Part of a small language model's weights: 3 heads of 128.
Each number is 128 + 32 x the weight over its row's rms, rounded and kept within 0 to 255. Layers, rows and columns count from 0. The size above them is the row's rms in percent of the matrix's.

# layer 6 MLP down, 256x1024, rms 0.0513, rows 214-255, columns 512-575
size [103  94 101 108  96 101  97  98 101 100 101 103  95  97 100 100  96 100 101  93 101 100 101 100 103 105 102 100 105 101 103 101  99 102 100 101  98  99 103 101  98 100]
[[132 124  77 138 126 106  97  64 117 172 124 144 109 139 143  96 142 126 122 138 139 146 150 142 142 116  48 151 125 121 145  74 128 126 151  88 134 127 173 130 125 121 113 140 131 185  97 109  47  99  51  76 131  97 120 143 167 129  93 120 104 109 123 142]
 [146 140 128 133 146  95  94  83 164 126  64 129 124 111 138  98 140 103 122 147 120 146  95  89 140 204 124 163 120 139 111 151 100 132 107 107  72  92 162 112 133 176 106 107 101 101 129 147 152 103 140 115 123 174 124 107 120 119 184 154  25  95 108 197]
 [128 142 144 114 156  90 108 121 132 134 116 109 113  78 149 175 170 146 127 152 144 189 146  77 160 106 118 146 142 132 117 141 159 134  79 110 140 136 106 139 119  72 145 195 103 205 168  91 166 144 115 184 124 203 106 154 174 138 122 131 114 140 143  91]
 [122 172 133  70 126 154 160 123  98  98 127 196 137  86 111  96 120  67 110 146 121 146 129 120 134 105  92 176 133 111 100 187 112 132  85 129 115 110 171  95 144 109 167  86 134  78 119  75 137 111 129 101 127 144 107 142 162 108  77 140 120 126 145  65]
 [158  97 133  96  97 146 135 162 182 122 101 150 178 138 148 150 111  59 142 107 148 124 163 185  81 102 159 166 125  78 145 109  89 127 117 130 137  77  97 110 177  74 133 113 153 119 100 145 122 139 108  86 143  90 113 136 105 117 133 183 124 142 125  93]
 [130 209 136  84 139 119 141 123 155 138 106 151 119 103 169 139 101 133  76 108  60  99 138 123 145 168  91 128 148 149 137 150 122 121 131 157  93 134 156 122 126 107 117 131 105 133 125  90 110  64 138 107 126 145 105 139  63 174 170 130 172 144 227 135]
 [147 118 115 148  61 167 183 125 155 111 162 116 152 137 177 138 155 171 106 112 108 143 144 109  83 187 204 144 187 127 175 172 134  85 174 177 166 136 166 165  71  86  80 129 103 182  99 129 132 127 136 147 159 132 134 116 148  72 152  99 124 101 104 133]
 [112 118 112  71 144 117 103  87 140 174 137  78 158 135 108 129 152 143 158 111  79 136  54 113 152 140 115  91 133 156 165 131 110 105 143 121 163 120 142 150 108 107 111 112 154 157 117 106 144  95 139 171 100 163 179 121 125 101 151 127  82 149 121  74]
 [176  96 136 122 120 192  95 145 156 156 141 135 130 163 120 158 167 115 135  87 142  69 186 131 134 171 113 137 130  88  78 156 101 115 121 102 114 162 132 160 149 126  92 176  76 109 155 165 131 100 187  72 152 127 181 150 128 140 126 158 173 158 155 165]
 [133 145  83 112 126 171  71  62 106 154 148 133 214  90 138 152 115 128  39 136 155 105 101 146 143 109 104 133  28 212 124 113 107 134 112 136 116 117 104  95 146 175  76 103 100 110  89 149 165  99 137 106 137 115 121 173 158 136 129  70 151 112 132 107]
 [136 115 115 110 131 151 119 116 169 107  85 163  91  49 122 117 119  78 154 145 154 200 143 128 123 143 100 116 151 148 113 104 143 134 153 123 112 150 174 122 156 122 125  37 154 140 120 150 106 149 135 187 175 134 121 148 185 105 113 138 136 154 142 181]
 [139 109 134 163 103  97 120  91 163 159  99 162 163 169 179 135 173 120 161 117 126 155 114 186 183 107 140 148  97 133 183 162 175 103 116 164 161 118 139 121 152 115 112 207 179 137 156 101 117 149 110 133  97 101 143  71  75  81 169 118 133 111  98 128]
 [110 104 104 137  60  55  59 109  90 167 114 123 122 140 113 120  77 128 131 120 135 177 128 125 113  91 176 146 179 137 117  69 112 161 190 125  99  61  41  97  31 162 186 144 110 136 111 151 101 114 111 154 174 115  80  40 138 145 135 148 141  85 144  77]
 [128 168 127  96 180 109 182 178 168 172  91 121 136 115 143  80 167  73  55 127  93 133 120 112 111 142 129 168 115 101  56 166 125  96 116 138 165 146 132  97 122  86 175 201 134 145 110 128 144 140 151 124 140  93 132 144  48 110 100 117 125 121 141 195]
 [126  93 144  83  92 171 169  69 167 102 111  81 140 161 147 113  92  80 114 140 156 110 142 155 103 124 127 151 128 136  98 149 117 159  93 150 157 115 189 109 142 123 106 170 158  99 138 170 164 129 128  66 137  86  86 181 139 168 137 149  95 147  81 189]
 [ 90 112 166 143 126 130 138 148  84 102 162 113  91 141 144 140  99 145  71 164 136 146  84 127 126 157 176 139 149 157  63 133 151 101 159  88 100 159 131 175 156 131 126 134 113 127 182 130 117 202 150 188 146 152 143 116  54 121 138  36 136 162 167  87]
 [105 162 153  84  79  67 157 138 119  68  89 111 123 177 185 163 134  86 175 115  87 151 152  94 120 120 116 105 149 117 123 137 174 178 171  84 182 102 113 128  72  80 142 143 163 104 129 128 166 121  96 182 125 163 127  99 103 121 135 129 179 149 129 175]
 [129 128 160  90 102  85 120 113 133 112 153 133 150 175 186 116 167  94 147  67  80 120 188 190 118 125 127 193 150 133  46 117 124 150  96 174 144 107 161 159 100 113 139 125 192 141 206  89 140 129  95 164 141 100 146 105 218 128 152 139 118  76  61 101]
 [ 99 129 180 126 101 103 131 125 146 145 112 135 170 118  79 184 158 125 136  88 130 160  82 164 167 153 103  73 135 155 176 150  76 177  89 133 156  88 111 135  63  78 117 108 120 105 114  90 107 103 133 145 132 174 107 122 126 154 143 160 143 105 128 123]
 [158 136  80  96  93 160  87 138  98  62 131 109 123  97 193 142 129 147 136 162 110 145 111 142 146 116 124 141 164 145  97 124  99 168 134 128 112 135 135 154 158 144 167 150 155 109 162 164  73 165 141  94 144  93 113 144 161 180 144 170 129 154 115 124]
 [125 150  72 174  95 174 155 136 126 157  33 163 148 153 168 136 136 135 116 153 123  83 156 161  92  97 154 124 122  91 109 152  95 117 128  87 162 109 141 144 150 153 104 147 146 119 147 204 129  92  86 134 140 162 184 169 114 147 107 205 110 127 173 126]
 [143 129  76  46 126 159  76 142  57 108 122 130 126 120  96  81 150  69 134 111 153 110 105 102 115 125 174 153 134 104 107 138  77  77  80 139 128  59 117 131 147  94 123  89 138  97 198  94  56 109  75  79  95 130 104 111 107 125 183 130 154 134 161 111]
 [111 121 196 113 174 135 167  59 194  81 161 130 128 155 127 179 155 156  97 135 140 119  82 102 107  98 163 100  99 159  78 111 145  98 133 138 144 155  85 107 123 143 100  99 103 156 149 139  67 131 113 147 117 170 102 125  72 202 149 116 174 143 127  86]
 [132 161 157 110 144 167  93 146 100 147 115 139 197 125 148 149 180 131 111 101  98 157 164 151 169 141 112 103 149 155  99 103 129 154 154 139 151 142 137 109 107 114 102 123 144 118 131 129  78  90 178 137 103 208 130 111 229 141 105 164 124 152 193 120]
 [127 172  96 118  83 160 105  84 137 157  86 191 128 123 103 171 120 116 148 196 101 161 157 151  92  87  98  56 134 134 148 127 180 129 119 159  73 165  93 127 102 134 153  88 128 112 191 119 123 127 120 199  93 106 121 135 124 120 148 167 112 102 143 182]
 [130  82 197 133  85 153 125 100 110  98  96  76  94 127 142 159 147 140 141 113 145  87 157  81 154  86 206 116 114 130 169 150 146 125 211  75 110 125 126 111 119  82 135 174  98 103 182 146  69 155 136 140 157 108  55 165 200 106 145 128 138 121 126 194]
 [ 94 140 153 115  91  89 136  59 139  77 135 173  57 103 135 154 160 124 112 133 108 136  97 160 135 162 115  88 158 170 158 143 144  86 115 135 152 154 109 120 173 116 119 144 140 194 116 120 124 163 142 132 208 127 101 111  83  55  95 202 152 135 142 147]
 [152 131 114 151 129 140 200 130 155 173 149 133 119 109 111  84 137 165 106  79 187 150 126 157 119 137 129 101 117 137 130 146 150 111 120 175 149 150  86 141 125 132 139 111 142  88 191 174  55 182 111 131  88 148 122  95 106 117  68  75 166  97 127 125]
 [166  89 111 123 115  97 126 106 107 172  75  62 163  86 119 131 139 114 120 178 127  97 134  99 182 173 123 105  96 121  94 121 130  93 104  86 134 176 151 125 192 167  66 121 116 123 134 137 146 119 168  91 105  89 152 155 151  78  98 123 169 117 106  99]
 [105 136 121 120 166  91 112 165 161 166 154 159 121 179 162 131  91 132 203 108 119 192 137 117 170 150 159 155 187 104 125 107 121  99 110  83 152 167 126 120 135 135 117 174 114 137 141 184 171  25 116 135 169 143  93 120  90 118  84  70 127 134 121 146]
 [112 162 140 165 135 151 124 148 129 115 211 151 139 126 128  65  71 137 141 150 158 215  94 129 129 121 124 124 131 111 128 154 114  96 133 179  87 144 145 130  93 156 101 125  88 139 110  89  62 153 161 105 134 151 114 118 117 129 152 166 104 109 119 179]
 [189  73 126 145  99  68 131 100 152 155 128  76  92 151 114  82 120 208 132 108 177 123 111 125 149 119 104 152 162  88 177 142  82 160 119 149 124 144 127  82 123 115 128 114 150 109 118 117 132 165  86 106 132 114 122 130 169 138 188 106 128 207 159  83]
 [118 112 114 103  73 162  88 154 168 109 125 153 154 139 156 147  97 120 115 147  95 135 143 171 157 210 142 103 138 128  86 145  91 184  78 119 124 119 109 147 184 158  74  74 147 145 157 182  94 154 117  99  91 123 162 101 125 175 123 109 148 139 111 121]
 [136 110 104 166  96 126 109 159 164 149 172 130 117 122 126 142 144 135 201 106 124 176 116 164 136  79 111 153 137 146 112 148 129 162  99 187  95 167 120 144  91 107 147 131 114 108  42 151  94 125 105 105 102 111 128 140 158 138 127  96 112 100 101 172]
 [104 125 129 171 118 147 100  92 148 116 103 118 187 161 178 131 168 158  96  87 112 159  79 207 126 118 115 119 109  57 135 146  90 171 154 159  92 148 143 115 115 141 110 109 118 159  94  77  55 186 173  84  90 142 159 140 116 146 128 114 167 119  52 121]
 [138 165 141 123 152 122 117 127 122 143 147 137 166 154  99 144 147 134 170 131 112  82 148 116 164 132 100 172 141 157 117 132 164 108 158 188 212 134 122 168 125 149 129 188 113 112 142 109 133 169 115 107 128  95 128 168 145 130 178 111 146 112 145 188]
 [117 175 141 162 138 159 194 129 139 135 122 116 159 113 118  91 140 122 187 114 185 136  78  77 132 155 108 155 138 108  99 148 129  80 154 161 172 152 116  99 110 110 167  82 135 134 109 108 188 153 133 151 189 152  91 158 108 171  61 107 141 190 137  43]
 [115 124  81 196  90 144 163  80 131 111 126 137 125  94  99 112 124 123 140 187 114 120 131 121 120 126 127 118 174 111  71 152 126 110 154  83  97 102 124 109 116 161 117 126 111 120 221 111 134 130 183  85 128 135 152  94 153 127 132 111 152  98 133 123]
 [ 67 104 113 139 158 183  74 165  93 151 115 184 168  76 150  67 140 108 110 113 130 124 106 192 128 211 102 109 121 134 147 150 128 125 129 103  72  96 134 133 173  88 133  84 118 131 132  77 131  88 130  75 105 106 196 150 196 149 117 143  90 133 156  99]
 [191 131 142 145 119  91 139 154 190 137  88  98 140 150 145  92 132 142 131 130 121 139 147 137  74 129 118 137  89 160 140  97 138 130 149  83 137  92  66 175  84 136  98 150 143 104 166 152 162 132  96 144  95 128  26 159 120 139 120 109  82 126 168 166]
 [113 163 175 149  84 158 113  79  64 117  95 152 189 106 124 107 103 205 125 148 110 158 119 126 125 123 106 166 129 184 125 138  96 160 130 108  98 154 172  71  93 149  49 128 130 163 197 148 201 155 119 135  65 112 134 168  83 113 141 196 154  94 142 130]
 [ 69 161 140 140 140 166 146 130 112 127 129 220 148 100 212 172 120 154 120  89 137 150  91 157 124 105 112  92 142  32 133  68 118 128 125 160 108 145 116 139 158  76  32 132 122 114 164 114 114 157 167 100 132 188 109  54  98  93 188 158 115 108 159 108]]